Weights of a small GPT-style language model, trained from scratch on English Wikipedia: 2.7M parameters, a variant of SOAP for these matrices.
Each number is 128 + 24 x the weight over its row's rms, rounded and kept within 0 to 255. Layers, rows and columns count from 0. The size above them is the row's rms in percent of the matrix's.

# layer 2 MLP up, 512x128, rms 0.2, rows 206-258, columns 0-63
size [ 93  97 103  96 104 111 112  99 125 120  99 114 103 101 104 122 114 102 103 101  90  95  92 122 106  99 103  83  92 157  81 109  94 104 113 100 106 107  96  96 100  96 107  90 111 106 120  93  99  97 108 110  91]
[[159  83 143  98 140 119  87 149 145 176 141  91 122 148 140 103 132 121 140 187 104 124 158 125 106 140 176 111 173 149 148 107 148 143 147  76 146 130 129 112 142 154 135 146 144 120 112 154 149 117 103 150 149  78  92 101 127 117  89 123 159 112 139 136]
 [ 96 139 137 145 127 125 148 156 150 125  95  83 113 102 143 114 112 104 176 119 124  97 142 106 111 131 141 150 136 143 121 115  80 122  75 108 132 126 156 164 116 121 122 143 146 142 148 145 171 156 113 104 111 128 121 186 147 161 135 149 138 103 158 117]
 [166 111 136 139 138 148 101 120 109 130 116 139 130 170  91 100 105 110 110 122 100 154  93 113 105  82 116 162 128 167 116 126 123 159 137 109  89 134 173  97 129 149 100 136  76 141 106 113 177  92 103  84 157 139 119 123 156 110 149 123 147 103 120 103]
 [108 159 139 135 158 137 115 113 130 117 132 122 116 136 143 136 141  91 125 106 132 168 162 121 164 131 152 113 113 137 125 131 173 151 119 137 132 129 163 184 155 153 157 105 129 151 106 134 137  96 126 115 135  84 120 142 164 147 145 105  90  78 109 127]
 [107 125 152  78 168 126 122 155 120 109 121  96 103  86 147 142 151 137 104 150  83 152 125 157  89 129 136 100 131 160 133 164  91 137 155  93 109 144 123 133 142 108 117 154 114 125 131 209 133 146 128 143 118 111 128 116  98 128 118 141  95 138 145 139]
 [134 115 142 126 111 143  94 159 139  96 134 110 138 135 141 110 132 139 129 114 111  99 156 143 147 165 127 135 113 154 134 149 151 132  66 144  75 162 117 140 152 110 114 143 110 149 138 145 142 136 162 132 154 124 100 153 168 135 125 161  93 141 126  95]
 [101  93 126 163 126 112 125 138 139 103 125 162 136 150 147 150  82 104 136 105 147 126 155 128 145 139 116 172 108 137 177 132 121 135  97 138 102 163 140 114 121 113  96 177 137 106  95 148 146 144 157 136 163 126 163 160 192 106  80 128 112 112  92 121]
 [153  88 139 165  96 141 135 127 148 130 121 144 149 139  74 135 150 141 140 151 133 142 180 131 163 112 129 117  98 119 113 132 126 133 118 163 108 127 107 146 106 102 170 178 125  88 123 163 128 157 127 138  90 173 117 141 146 133  79 126  89 171 139 101]
 [114 136 151 132 129 161 117 162 113 142  88 181 124 127 108  70  89 130 182 109 153 124 148 156 138 125 164 117 116 112 148  91 115 145 112 119 146 151 117 115 109  94 139 120 143 134 142 158  86 128 181  92 129 120  96 126 121 138 130 179 125 139 131 137]
 [125 118 120 125 103 142 165 121 134 122 152 136 128  89 130 127 147 138 112 115 100  87  99 126 168 169 129 123 106 194  96 187  86 114 125 154 109 119 131 134 106 127 115 135 163 105 171 158 124 125 147 143  93 140 150 142 101 109 122 157 147 171 142 156]
 [ 85 107 132 109 107 118 143 133 129 128 123 163 144  80 109 140  87 139 127 127 169 151 142 151 126 108 134 109 114 143 177 121 104 152 143 123 154 168 137 101 156 143 129 130 155 149 128 159 163 107 136 155 117  83 129 134 115 113 113 120 170 114 111 118]
 [112 158 127 176 159 153 143 149 111 125 124 114 157 121 128 145 120 101 126 131 106 107  92  96 105 128 115 151 100 122 144 158 136 103 111 180 122 133  76 112 158 157 112 116 137  66  89 150 153 146 135 118 140 113 163 111 131 141 127 174 111 150 113 142]
 [117 125 163 111 104 131 129 127 151 131 136  51 172 174 141 135 106 140 127 157 136 151 137  95 108 116 124 138 154 162 145 103 135 103 143 129 125 142 122 110 143 147 137 114 121 150 101 123 121 103 113 125 160 104 148 142 109 102 149 132 143  87 156 135]
 [132 122 144 136 117  92 118 140  91 128 120 144 156 112 120 120 155  97 118 152 152 109 169 122 185 110 196 133 132 154 168 110 113 142 149 139 174 138 132 103 142 172 153 124 153 150 132 140 119 120 127 111 113  94  78 111 134 147 103 153 150 148 138 165]
 [113 153 112 103 155 167 122 168  81 120 124 113 136 146 126  96 111 126 117 127 113 128 128 120 138 111 103  82 111 134 115 106 122 133 112 160 107 105 104 123 130 138 162 120 108 109 130 148 136 110 101 140 147 107 102  83 100 117 112 131 139 123 105 153]
 [164 102 120 139  92 127 133 155 141 139 202 179 125 122 155 140  78 142 138 145 106 148 137  73 129 132 145  85  92 181  88 152 109 144 146 119 101 127 120 115 112 141 127 101 113 157 121 161 120 135 134 151 128 138 138 125 133 138  88 131 114 117 132 108]
 [102 126 107 129 165 137 110 128 143 127 103 108  77 129 114 130  91  99 103 155 133 129  82  83 110 147 151 117 139 132 129 159 107 144 100 128  99 121 126 156 167 117 123 147 112  92 124 138 154 151 148 150 107 129 116 100  99 121 123 131  80 118 137 115]
 [114  76 135 137 144 177 113 126 139 114 128 144 149 159 105 189  98 101 136  90 139 155 116 120 108 166 123 133 137 119 108 113 113 131  51 108 101 116 143 132 106 116 120 140  65  83 130 148 147 159 151 123 132  89 104 137 143 100 106  98 127 115 122 127]
 [142 125 128 146 112 136 144  82 166 140 151 104 121 189  90 142 153 131 168 153 117 152 100 138 123 157 125 159 152 110 121 151 141 180 105 160 135 147 122 112 151 115 136 161  94 156 127 135 157 173  92 131 141 144 108 111 153 148  95 138 114 123  99  79]
 [150  99  98 101 168 150 150 140 114 115 130 115  99  71 139 122 119 126 130 123 105 151 134 168 156 155 122 113  81 100 134 106 127 131 141 128 160 137 103 137 144 168 143 168 117  88 140 146 142 179 131 130 131 132 160 142 129 140 115 124  95  78 109 125]
 [116  99 118 151 161 131 146 138 104 160  60 137  78 147 130 155 126 121 168 112 131 105 125 140 102 125 115 133 118 179  97 112 109 152 118 121 128 107  79 146 118 171 148 154 127 122 153 172 115 160 142 119 121 103 146 120 132  92  76 125 151 102  91 127]
 [167 136 130 110 127 157 117 155  92  99 133 109 159 186 146 160 100 109 121 122 161 123 136 104 124 115 115 145  80 122 140 102 104 154 108 164  79 122 128 120 129 101  86  88 131 149 137 123 155  84 124 159 145 122 120 133 104  98 129 132 104 126 109 103]
 [148 106 123 115 104 124 152 138  97 119 100 142 139 136 138  78 113 122  76 100 150 113 100  77 119  85 103  85 121  85 141 128 111 148 140 152 163 114 130 122 145 141 120 111 159  52 105 133 131 153 159 116 140  90 131 118 105  81 112 136 114 107 119 169]
 [133  91 117  88 149 158 152 125 110 110 176  96 145 149 132 106 103  90  90  91 121 136 123 148 147 149 106 133 122 144  92 162 134 124 117 110 143 145 132 122 129 154  96 155 160 119 124 132 143 135 181 133 128 105 139 140 134 158 154 118  91 134  83 100]
 [ 92 182 112 128 124 159 150 164  93  80  99 133 104 119 112 161 124  79 123 100 164 139 100 130 102 137 145  80 115 109 121 153 130 158  98 144 133 103 124 137 142 105 163 134 171 111 146 148 127 127 151 109 128  73 108 162 135  91 154  87 143 136 100 143]
 [110 105 121  96 124 123 156 162 139 124  61 139 160  97 106 136 152 111 118  92  85 120 104 117 154 173 122 149 160 130 128 110 100 146 107 128 167 133 144 136 132 125 132 125 140 161 164 121 142 172  89 119 142 149 147 103  81 141 135 134  75 104 131 140]
 [106  78 122 120 152 140 121 149 174 152 117 113 143 162 108 144  87 108 126 124  95 126 108  94 179 137 101 121 133 134 106 131 120 121  57 157 119 158 128 115 119 127 101 137 124 147 166 125 113 127 139 101 161 128 115 103 110 114 142 119 111  92 164 182]
 [106 142 130  88 153  84  92 141 119 158 126 133 129 109 143 149  76 107 122 155 152 121 132  79 147 133 109 148 142 129 144 133  94 167 131 145 125 123 122 148 139  92 156 122 105 164 115 173 136 114 139 119 156 145 134 115 100  81 117 138 154 138  70 128]
 [144 104 104 106 132 125  89 117 140 156 137 140 126 146 129 163 109 127 110 142 148 126  80  88 141 155 133 136 189  94 139 122 169 150 144 138 128 112 145 148 107 105 106 127  87 125  91 121 147 141 114 114 114 177 129 113 126 123 101 170  85  98 104 119]
 [138 125 106 119 136 132  96 149 113 156 138 120 110 138 147 102 122  80 119 141 104  86 150  89 130 173 140 174 130  97 135 104 152  91  95 174 135 155 115 128 104 148 170 157 112 141 137 124 157 131 151 122 110 153 124 148 120 133 175 133 133 116 107 105]
 [164 159 111 169 113 144 134 146 115 122 105 101 122 147 152 150  95 144 156  76 121 123  96 139 131 109 105 152 121 159 163 121 108 124 121 155 155 133 119 143  79 148 155  78 122 122  99 122 134 134 150 118 128  93 149 111 127 155 116  97 125 118 112 143]
 [ 69 176 165 104  91 130 130 111 151 129 130 155 138 182 150 108 140 142  97 134 106 146 125  96 115 142 154 185 147 145 113 108  97 125 109 121 125 115 111 149 151 104  94  85 144 165 139  82 132  81 132 129 118 156  69 136 140 120 118 145 136 124 134 155]
 [147 154 115 141 101 123 118  98 135 112 156 104 145 172 103 154 136 102 102 137 157 150 131 130 127 149 118 142 118 102 104 131 141 161 154 165 134 178 148 170 155 101 109 150 110 143 116 156 129 155 154 101 156 123  87 124 133 140 103 142  93 115  80 110]
 [150 171 134 142 106 162 164 102 111  83  92 120 156 162 115 104  99 122 145 107 122 127 117 147 130 121 108 141 108 125 129 123 107 149 147 103 146 162 169 122 122 146 151 163 166 103 136 107 122 147  90 173 113 102 107 149 145 119 140 143 158 141 164 125]
 [175 133 159 102 144 145  79 109 136  86 148 118 141  96 139 156 126 118 127 140 160 135 122 141 148 114 147 141 123 114 151 123 113 126  97 138 124 143 156 117 178  98 157 134 170 122 121 120 152 137 118 143 105 122 109 190 137 144 133 120 105 130 106 124]
 [158 138 107 142 140 147  86 113 108 143 111 120 135 148 149 102 133 120 144 138 115 142  93 178 139 142 141 148 159 180 160  84 106 108 107 124 147 107 119 154 141 100 144 119 148  87 135 138 177 124 149 154 112 102 124 105  85 128 138 135 140 138 147 150]
 [133 132 121 137 127 136 129 143 114 146 166 167 170  84 171 119 119 122 157  97 162 152 101 125 123 121 127 146 117 130 133 142 100 118 166 128 141 157 112 127 146 117 122  89 115 145 140 108 141 153 131 142  96 125 112 158 162 150 169 139 120 156  90 137]
 [100 127 126 105  70 124 109 114 103  92 145 171 123  90 129 145 113 130 126 110 185 135 111 104 162 124 150 107 152 123 114 112 106 180 145 117  80 153 141 117 107 144 137  71 143 142  89 112 134 142 125 140 191 171 126 127 139  90  88 129 148 146 109 177]
 [114 104 146  70 116 103 161  88 138 163 101 162  90 106 102 161  94 119 131 132 147 140 166  88 167 142 155  98  99 186 157 142 116 101 159 123 114 139 131 136 133 146 117 141 122 150 151 171 144 101  90 129  94 185 134 149 101 138 106 158 138 113 127 123]
 [120 105 160 132 116 142 123 139 118 120 125 102 159  85 175 122 133 126 151 113 136 162 138 138 148 152  99 181 146 136 160 100 120 136 164 139 141 110 111 134 119 101 135 135 122 150 119 128 121 129 164 110 106 172  99 120 140  80 150 170 155 149 106 114]
 [ 94  93 109 102 185 120 129 104 128  92 116 159 102 105 137 153 109 110 141 131 100 129 138 121 141 137 101 146 112 160 159  97 139 131 106 153 119 148 153  81 152 131 105 154 120 174 129 142 105 112  74 134 105  97 165  87  93 125 107 116 183 110  96 124]
 [160 118 142 125 146 138  92 101  98 151 106 106 123  95 127 112 101 153 107 140 136 156 120 147 102  88 149 144 154 144 183 129 145 148 129 122 133 145 132 100 154  86 121 141 119 120 116 121 121 105 121 161 112 145 149 150  98 172 132 161  91 143  97 133]
 [153 109 162 132 153 125 100 130 135 108 152 130 142 134 157 128  87 125 124  95 100 145 157 165 122 106 136 117  93 103 127 143 117 138  86 119 157 125 138 149 145 129 120 133 132  97 106 124 124 110 115 120  87 148 127 163 116 119  99  92 117 137 109 119]
 [116 169 149  81 125 118 114 176 145 163 117 113 141 153 122 141 112 121 123 115 148 161 141 110 117 120 118 127 145 121 129  97 145  86 111 113 124  96 105 164 154 105 154  88 144 206 117 163 163  99 130 112 108 141  62 155 124 110 112 127 142 141 151 139]
 [125 138 131  82  94 120 152 110 138 123 115  99 122  98 162  89 120 173 113  89  76 165 153 122 142 135 121 141 145  79 156 141  73 146 108 141 150 133 115 129 110 114 160 125 171  78 145 182 160 114 155 151 131 144 115 120 107 131 143  93 117 104 160 144]
 [101 122 156 151 131 108 147 101 117  83 145 121 183 111 112 127 108 114 110 113 165 155 186 128 126 107 114 104 126  91 115 137 136 149 141 130 175 153 154  94 148 137 109 169  97 121 152 124 105 117 125 129 155  79 110 123 136 140 100 144 132  83 137 127]
 [144 164 143 146 152 128 167  73 149  93 166 117 109 138 110  77 106 126 155 128 119 125 144  87 165 149 137 152  81 151 130 162 137 122 120 109 155 102 151 128 138 119 123 154 195 130 101 103 123 149 116 140 135  99 122  79 132 118 145 132 146 113 112 122]
 [137 133 173 131 131 136  91 170 135 134 118 128 116 144 115 156 103 113 138 152 108 133 144 130 171 116 106 149 121  92 154 109 153 122 184 120 181 129 131 146 137 147 122 104 127 161 114 152 114 113 152 122  82 118 100  95 124 118 173 136  95 124 142 116]
 [149  96 128 143 158 132 113 167 115 140 149  93 106 166 183 107 124 119 154 141 103 162 121 112  97 139 159 177 157 160 114 116 114 144 173 114 134 149 139 137 102 110 124 112 131 156 109 161 110 153  95 132 171  81  90 120 138 195 140 152 171 104  95  93]
 [152 112  99  97 137 128  93 135 138 179 132 136 103 128 156  77 144 129 139 114  95 178 132 161 110 166 186 128 139 168 161 119 159 177 143  98 126 129 157 149 140 116 144 130 171 101 104 133 112 122 119 150 137 147  92 120 135 129 123  99 147  96 134 183]
 [194 167 122 118  89 144 138 133 148  93 139 158 115 131 114 116 119 100 146 152 110 150 115 117 166 102 124 162  87 130 143 153 151 116 114  95 124 169 111 143 143  77 175 112 125  98  65 152 166 153 124 163 135 128 143 124 151 119  65  99 104 154  89 137]
 [120 165 116 124  70 118 152 112 144 113 146 115 134 108 139 141 149 115  83 144  94 187 138 142 128 141 114 132 151  87 144 179 128 120 125 141 117 125 137 159 194 112 142 107 146 134 124 132 126 134 133 136 111 132  87 141 176  91 134 141 120 101 106 143]
 [164 103  76 166 164 157 127 149  98 111 161 132 127 102 192 142 138 154 118  90 110 117 156 162 126 119 133 207 112 123 148 142 152 127 119 139 159 138 132 148 159 157  94 119 135 148 141 163 131 125 126 137 128 117 142 108 136 122 150 131  96 152 140 160]]
# layer 2 MLP down (transposed), 512x128, rms 0.186, rows 206-257, columns 0-63
size [101  89  95 110  97  99 105  93 141 111  98 107  91 102 115 109  99 100  98  93  76  90 113 123  89 106 102  93  98  85 109 100  88  96 113 102 102  89 100  90  90  96 119  98 109  94 116  95  91  97  93 101]
[[117  67 133 119 107 149  98  97 157 131 127 124 148 121 146 112 123 122 135 190 163 128 169 108 128 130 143 149 158  77  97 146 132 166 122 143 118 143 116 110 147 161 172 123 105 133 120 132 105  84 164  90 125 105 106 130  96 104 121 137 145 137 140  96]
 [168 163 138 164 135 106  95 136 114 157 115  73 117 135 156 109  91 127 146 149  84 123 152 158 153 144 122 143 108 131 116 115 113 131  89 152 146 147 171 125 166 134 135 167 140 128 100  98 170 128 131 158 124 165 114 117 139 118 122  97 133  90 150 144]
 [166 112 117 167 135 116 102 120  92 140 120  96 147 101  96 105 108 136 126 128 121 134 160 109 147  95 136 166 129 131 133  95 117 113 162 101  85 129 151 136 146 101 140 126  99 135 154 128 174 114 123 108 139 161 136 165 124 116 121  77 127 107 142 153]
 [118 119 135 140 124  93 127  95 115 102 127 170  98 123 167 169 145  96  86 139 160 170 124 122 142  93 172 139 115 102 129 122 125 135 134 165 127 129 132 159 109 147 174  79 130 161 132 157 124 122  84 132 145 116 127 128 132 132 122 111 104  35 113 131]
 [141 120 124 135 114 144  74 103 123 128 145 158 193  90 135 101 135 108 129 158 150 125 160 152 153 116 112 144 136 128 113  77 171 142 129 104 183 127 105 101 101  89 176 118  98 116 127  92 113 145 143 121 117 143 115 130 139 114  81 105 163 177 111 135]
 [101 121 153 177 101 137 170 146 107 102 115 121 101 114 116 112 115 106 105 142  89 159 132 100 130 111 127 122 136 119 124 146 123 134 170 135 112 125 166 114  75 127 127 119 165 119 149 146 137  96  91 164 140  90 140  95 145  98 118 105 131 124 102 170]
 [148 125  95 150 105 166 103 103  98 155 122 122 122 107 100 114 149 152  93 137 119 127 169 126 127 115 102 123 107 107 186 120 188 123 143 148 128 110 114 147 128 101 149 104 138 133 172 130 110 137 127 137 127  98 138 159 134 165 101 110 110 158  96  89]
 [133 148 130 130 129 125  94 128 137 127 118 114 127 114 111  92 130 187 152 143 156  98  88 154 160 171 121 100 131 136 143 105 135  99 137  79 129 101 133 106 166 154 127 121 147 157 126 130 106 122 105 124 123 137 145  89 160 135 142 169 162 135 133 175]
 [142 103 122 100 155 127 172 142 120 163 123 147 180 126 107 124 153 139 135  91 176 157 138 160  97 148 127 157 126 102  95  87 126 129 101 110 133 136 103 112 126 157 123 102 131 101 119 179 145 133 113  66 130 108 106  91 134 137 102 129 123 173 131 144]
 [120 154 149 139 122 110 126  79  96 114 147 106 136 112  65 131 152 126  94 126 134  99 110 148 158 113 120 134 115 139 141 113 161 130 111 140  78  99  77 141 143 102 163 134 100 126 141 144 125 166 107 154  81 157 150 139 162 178 170 148 104 120 107 120]
 [126 130 145 141  96 154 131 132 142 110 117 137 131 154 116 127 169 187 145 119  67 145 109 144 104 127 114 134 107 168 143  98 114 129 169 159 128  91 186 122 117 100 120 115 110 108 105 112 114 149 140 163 120 107 134 120 131 132  85 115 115 137  87 134]
 [152 147 178 173 137 105 158 143 112 161  84 110 192 148 153 108 100 110 110 133 152 145 167 126  96 130 158  97 135 125 105 113  87 138 106 136 117 128 145 127 157 120 107 143 142 160  93 165 131 129 151 131 109 129 102 126 149  74 106 102 172 151 148 161]
 [146 125 116 116 123 191 117 116 102 148  99  96 111 147 115 142 190 141  96 139 113 132 127 114 122 112 145 101  65 118 159 154 149 190  96 135 112  94 129 162 100 140 123 134 153 115 136  89 110 131 104 135 107 117 120 141 163 126  96 116 123 145 120  96]
 [107 102  95  90 163 122 141 121 114 138 133 120 145  90 104 114 177 112 116 165 138 120 129 157 144 134 108 170 137 127 111 105 135 128 128  93 100  86 134 112  90 162 124 137 164 157 139  97 139 179  83 125 144 106 126 121 134 154 122 128 124 122 118 119]
 [129 150  81 134 163 173 147 138  84 121  88 105 156 168 118 101  90 100  86 122  95 123  88 110 106 127 118  97 107 139 133 125 113 118  81 180  83 131 104 131 138 150 162 139 104 159 148 175 143 131 119 146 113 129  90 118  91 132 142 132 130 119 118 137]
 [151  92 109 150  98  93 136 136 144 103 114 119 174 130  87 161 155 145 136  95 141 132  94 159 147 137 136 143 118 123 126 126 114 118  95 134  86  97 163 100 162 151 159 131 133 129 139 105 134 174 148 134 127 128 128 120 165 165 123 147  86 102 105 122]
 [164 101 126 135 128 168 146  68 119 129 152  94  95 143 128 116 152 119 128 107 118 127 133 192 134 117 154 138  71 153 167 137 140 116 135 136 123 135 113 136 124 106 147 132 138 166 104 112 130  97 149  94 175 120 115 134 113 129 159 149 159 117 117 101]
 [138 173 137 132 132 144 141 123 121 126 107 126 121 124 172  90  75 129  90 110 123 132 111 113 139  80 143 111 136 137 143 190 104 104 160 201 103 144  98 127 114 119 131 102 144 142 133 157 137 129 112  74 122  92 134  91 115 131 139 121  87 156 174 128]
 [ 97 111  85 123 130 159  89 148 134 147 119 114  93 123 123 103  48 148 102  96 136 142 151 124 128 142 101 143 108 142 145  83 141 141 149 140 127 144 150 115 165  91 117 146 166 141 102 134 169 139 108  94  99  70 133 121 112 133  92 128 114 127 152 131]
 [158 163  89 148 101 132  96 146 110 135 137 163 172 103 137 150 105 105 134 146  78 105 168 116 102 139 138 111 164 134 161 132 122 128 158 107 147 114 127 135 114 136  91 151 154 182 149 159 113 133 107 140 150 101 103 116 139 124 126 101 118 100 121 141]
 [139 124 135 143  81 134 156 129 145 175 159  95 109 129 118 149 141 130 121 126 126 153 149 149 149 154 113 135 128 127 128 141 174 117 108  90  68 151 137 117 168 144 132 121 128  95 140 125 118  92 127 140 137 190 129 150 120 144 120 139 142 140 144 134]
 [179 107 111 173 133 177 136 108  98 127 158 141 133 111 134 115 119 159 106 123 132 110 103 143  88  63 126 122 103 161 142 152 128 140 119 125 110 133 141  79 119 113 130 142 160 131 126  96 118  81 140 163 128 128 108 128 131 152 104 158 150 106 129  81]
 [115 137 144  93 129 149 139 128  88 116 106 109 135 121 125 110  95 119 107 144  99 157 123 111 139 126  88 105 132 121 125 128  89 160 166 163 167  96 163 111 135 133 114 133 125 127 102 124 119 108 147 121 151 142 112 145  83 111 136 178 160 107 129 110]
 [125 138 139  86 133 149 131  86 132 130 124  86 126 154 120  79 106 100 150  97 143 122 105 144 164  80 120 152 147 139 144 122 148 105 105 173 107 102 144 125 128 110 124 117  95  87 110 154 118 116  87 112 138 147 105 110 156 141 123 112 105 140 100 121]
 [158 105 176 158 112 113  93 120 110 164 105 115 120 143 103 111 131 122 109 160  88  85 174 103 106 144 110 152 119 102 136 134 141 165 159 146 166 141 139  78  81 167 120 160  86 120 111 112 141 139 108 104 137 145 123 129 132 108 126 172 156 139 138 137]
 [ 78 163 173 111 138 183 199 143 141 104 153 105 144 151 134 117 114 126 115 154 117 132 111 108 135  94 158 129  90  45 129 115 129 110 124 142 114 150 100 139 122 138 144 145  96 101 145 153  96 117 116 115 125 189 131 127 114  88 133 118 103 130 124 127]
 [125  97 132 138 151 178 128 153 150 140 149 126  98 107  98 120  91 139 149 108 103 144 153 109 150 122 109 114 126 129 132 122 147 127  78 175 128 166 130  83 115 152  90 148 114 118 131  81 163 115 128 119 177 102 141 132 116 128 136 104  88  90 139 156]
 [101 126 156 121 160  90  94 118  96 168 125 135 156 105  93 157 122 134 109 138 115 116 143 157 165 110 126 163 143 116  84 120 127 155 124 136 128 112 145 158 132 102 143  99  91 123 131 128 123  68 123 152 162 169 119 146 136 101 115 127 153 124 156 116]
 [139 125 121 139 143 122  89 137 117 110  92 134  87 144 129 166 125 118 211 155 145 156 121 128 103  95 129 209 169 158 125 148 163 112 120 111 147 135 114 120  96 146 139 134 136 130 159 155 131 131  78 109 144 114 118 102 137 116 123 143 117 110 167 158]
 [128 150 165 108 119 115  71 150 121 113 160  90 129  97 138 135 120  95 136 120 113 128 188 146 106 133 146 142 117 154 115 146 149 102 131 141 177 133 170 155 153 131 190 134 134 128 150 130 128  72 137 106 145 138 128  95 114 145 161  92 139 114  82 146]
 [153 129 119 152 101 137 167 142 124 116 141 127 170  89 159 127 135 130 101  65 139 131 132 131 113 121 132 130 118 127 154 148 119 127 148 173 145 119 106 128  60 132 145 127  89 129 121  94  81 156 116 145 118 140 160 155 177 116 129 100 101 117 130 151]
 [140 190 131 154 156 132  93 127 126 148 140 158 141 154 104 160  90 111 106 137 151 108 137 128  80 120 160 107  80 106 114 169 114 138 134 111 153  95 143 149 115 124  83 108 128 130 123 124  70 110 103 131  94 105 104 135 143 123 112 112 117  78 163 131]
 [162  55 110 145 170  97 118 152 148 116 103 160 131 129 164 114 129 176 117 147 126 107 167 120 114 109 128 135 141 174 121 112 122 143 114 134 145 106 138 138 153 135 147 137 103  89 134 139  88  93 123 178 165 110 138 106 132 116 120 122 158 162 115 120]
 [133 116 163 121 142 127 133 113 102 118 114 123 124 164 162 116 142  85  91 155 123 114 168 131 100 183 117 128 128 134 107  88 112 125 100 166 141 162 152 140  91 146 154 111 108 117 165 113 128  90 176 134 169 116  94 144 120 161 123 134 147 177 165  97]
 [101 128 102 115 133 125 133 119 119 120 162 133 144 152 113  96 124 112 148 122 145 135 153 150 125 112  88 169 127 126 154 141 106 146 112 126 114 134 110 131 126 109 176 128 119 156 151 127 143 197 150 152  98 149 124 146  98 146 155 133 124 156  86 118]
 [142 104 146 102 107 135 127  80 147 119 122 145 128 121 130 124 120 152 100  91 114 137 123 128 136 112 141 107 118 134 146 160 129 136 128 197  90 148  99 114 152 129 138 137 128  71 160 127  78 129 136 140 145 168 117 161 139 114  80 129  74 118 117 135]
 [149 167  88 111 121 149 141 120 144 128 145 126 146 143 133 106 112 118  89 147 120 134 126 121 187 170 139  62  62 135 145 144 155 129 142 148 138 136 171 100 133 181 132 130  98 162 139 129 109 139 156 115 159 171 123 166 105 104 110 105 113 111 127 129]
 [120 168 111 172 108  67  77 162 134 128 136 114 152 125 128 113 148 109 120 113 134 136 122 156 133 139 116 120 114 147 144 169 165 110 121 132 130 130 135  92 146 109 118 161 121 141 133  92 123 115 146 139 122 136 126 121 143  92 197 131 112 106 138  96]
 [129  87 100 163  86 143  87 123 112 144 110 155 116 147 145 141 125 117 125 135 111 110 131 142 132 138 122 154 130 179  87 126 104 106 161 149 125 180  93 160 123 103 101 160  93  78 140  95 126  98  82 145 132 129 142 133 160 127  78 136 133 133 135  94]
 [129 128 155 113 131 128 107 122 110 125 124  91 105 138 134 184 146 143 120 190 134  84 152  99 142 168 147 133 128  96 104 163 158 146 100 106 126 130 140 100 102 147 120 141 147 140 166 103 117 108 126 110 140 131 113 146 111 101 132 145  93 136 117 156]
 [133  80 125 134 124 112 154 136 119 102 113 107 109 138 133 120  91 145 140 148 106  94 108 149 100 131 108 107 159 130 146  92 141 152 122 106 126  61 135 156 105 122 143 118 134 100 103 107 120 152 129 118 169 213 137 118 145 149 109 119 158 155 122  71]
 [156  87 126 154 142 129 129 128 107 124 111 120 108 108 132 127  87 111 109 139 154 120 115 139  87 115 137 135 111 133 161  88 154 141 129 153  97  87 120  92 137 123 165 140 148  94 158 137 126 126 170 154 147 147 120 157  92 120 138 128 109 128 104 131]
 [129 127 166 113 118 105 101 134 160 136 151 101 167 135  94  96 139 129 131 117 170 127 153 133  95  99 130  89 104 135 141 152 113 131  97 106 180 100 160 148 193  89 102 128  74 132 125 114 130 101 138  94 135 149 138 114  95 119 166  96 131 101 114 120]
 [ 94  96 147  95 143 117  72 130 124 103 147 148 155  96 131 167 122 148  99 137  94 154 159 112 140 119 129 150 111  85  88 116 138 124 101 115 118 139 155 136 114 104 125 152 164 133 118 104 163 126 126 127 137 137 129 153 118 162 136 147 169  95  74 130]
 [ 88 124 160 125 138 126 143  96 115 107 117 139 132 132 142 109 123 113  84  65 109  83 106 114 145 129 147 109 110 117 128 142  80 162 133 111 107 140 136 126 131 153 120  92 118 122 126 141  98 140 136 111 116 112 153 106 117 118 112 134 134 152 153  73]
 [ 95 123 154 124  99 162 104 152 108 149 125 130 135 136 102  91 145 137 124 133 135 115 112 104  99 124 138 147 150 168 116 124 132 158 115 109  83  91 117 152 128  96 126 147  84 116 141 112 115  86 148 157 124 134 129 132 169 152  95 114 109 163 115 154]
 [ 81 158  91  90 106 167 153 154 145 109 168 106 142 157 118 117 142 147 135 116 173 117  99 117 106 111 131  86 143 125 115 106 161 154 102 169 109 151 117 132 112 110 131 141 142 163 137 155 129  80 105 101 106 103 126 163 130 101 151 153 103 105 123 165]
 [117 159 157 142 173 161 137 148 145 124 127 143 118 123  99 164 138 166 152 147 173 129 109 100 118 135 121 135 128 152 134  90 115  54 174 103 182  95 162 136 130 153 127  88 124 141 103 160 101 107 161 131 157 115 133 114 120 113 139 124 122 158 141  75]
 [144 116 114 131 119 109 121  97 138 120 127  68 157 139 158 131 115 118 134 108 101 133 165 115 130 106  76  98 151  88 123 133 132 135 136  93 126 123 180 105 147 168 128  88 154 125 123 123 107 121 102 122 117 128 144  80 123 163 149 134 149 129 145  82]
 [127 131 152  91 123 135 128 172 121  89 144 125  95 158 134  97 114 121 171 127  91 112 143 119 160 142  93  89 128 114 130 154 154 135 152 152 168 132 116 172 156 177 139  93 142 161 131 137 162 111 149 149 103 154 140  96 125 112 114 133  94 113 124 148]
 [110 160 109 139 133  66 101 165 108 139 129 118  91 141 124 157 131 146 165 135 146 102 114 126  53  89  92 106 125 126 164  83 154 148 154 134 122  94 154 113 125 153 139 164 130  97 143 133 112 111  79  97 147 164 152 100 137  95 170 122 152 124 151 110]
 [128 144 151 151  94 135 123 106 114 111 122 137 116 152 116 115 103 115 195 106 118  98 136  81 109 125 105 150 128 149 101  81 126 127 145 110 135  72 128 114  72 111 112 129 151 121 138 138 129 158 110 192 161 150 125 145  90 117 118 103 127 149 113 122]]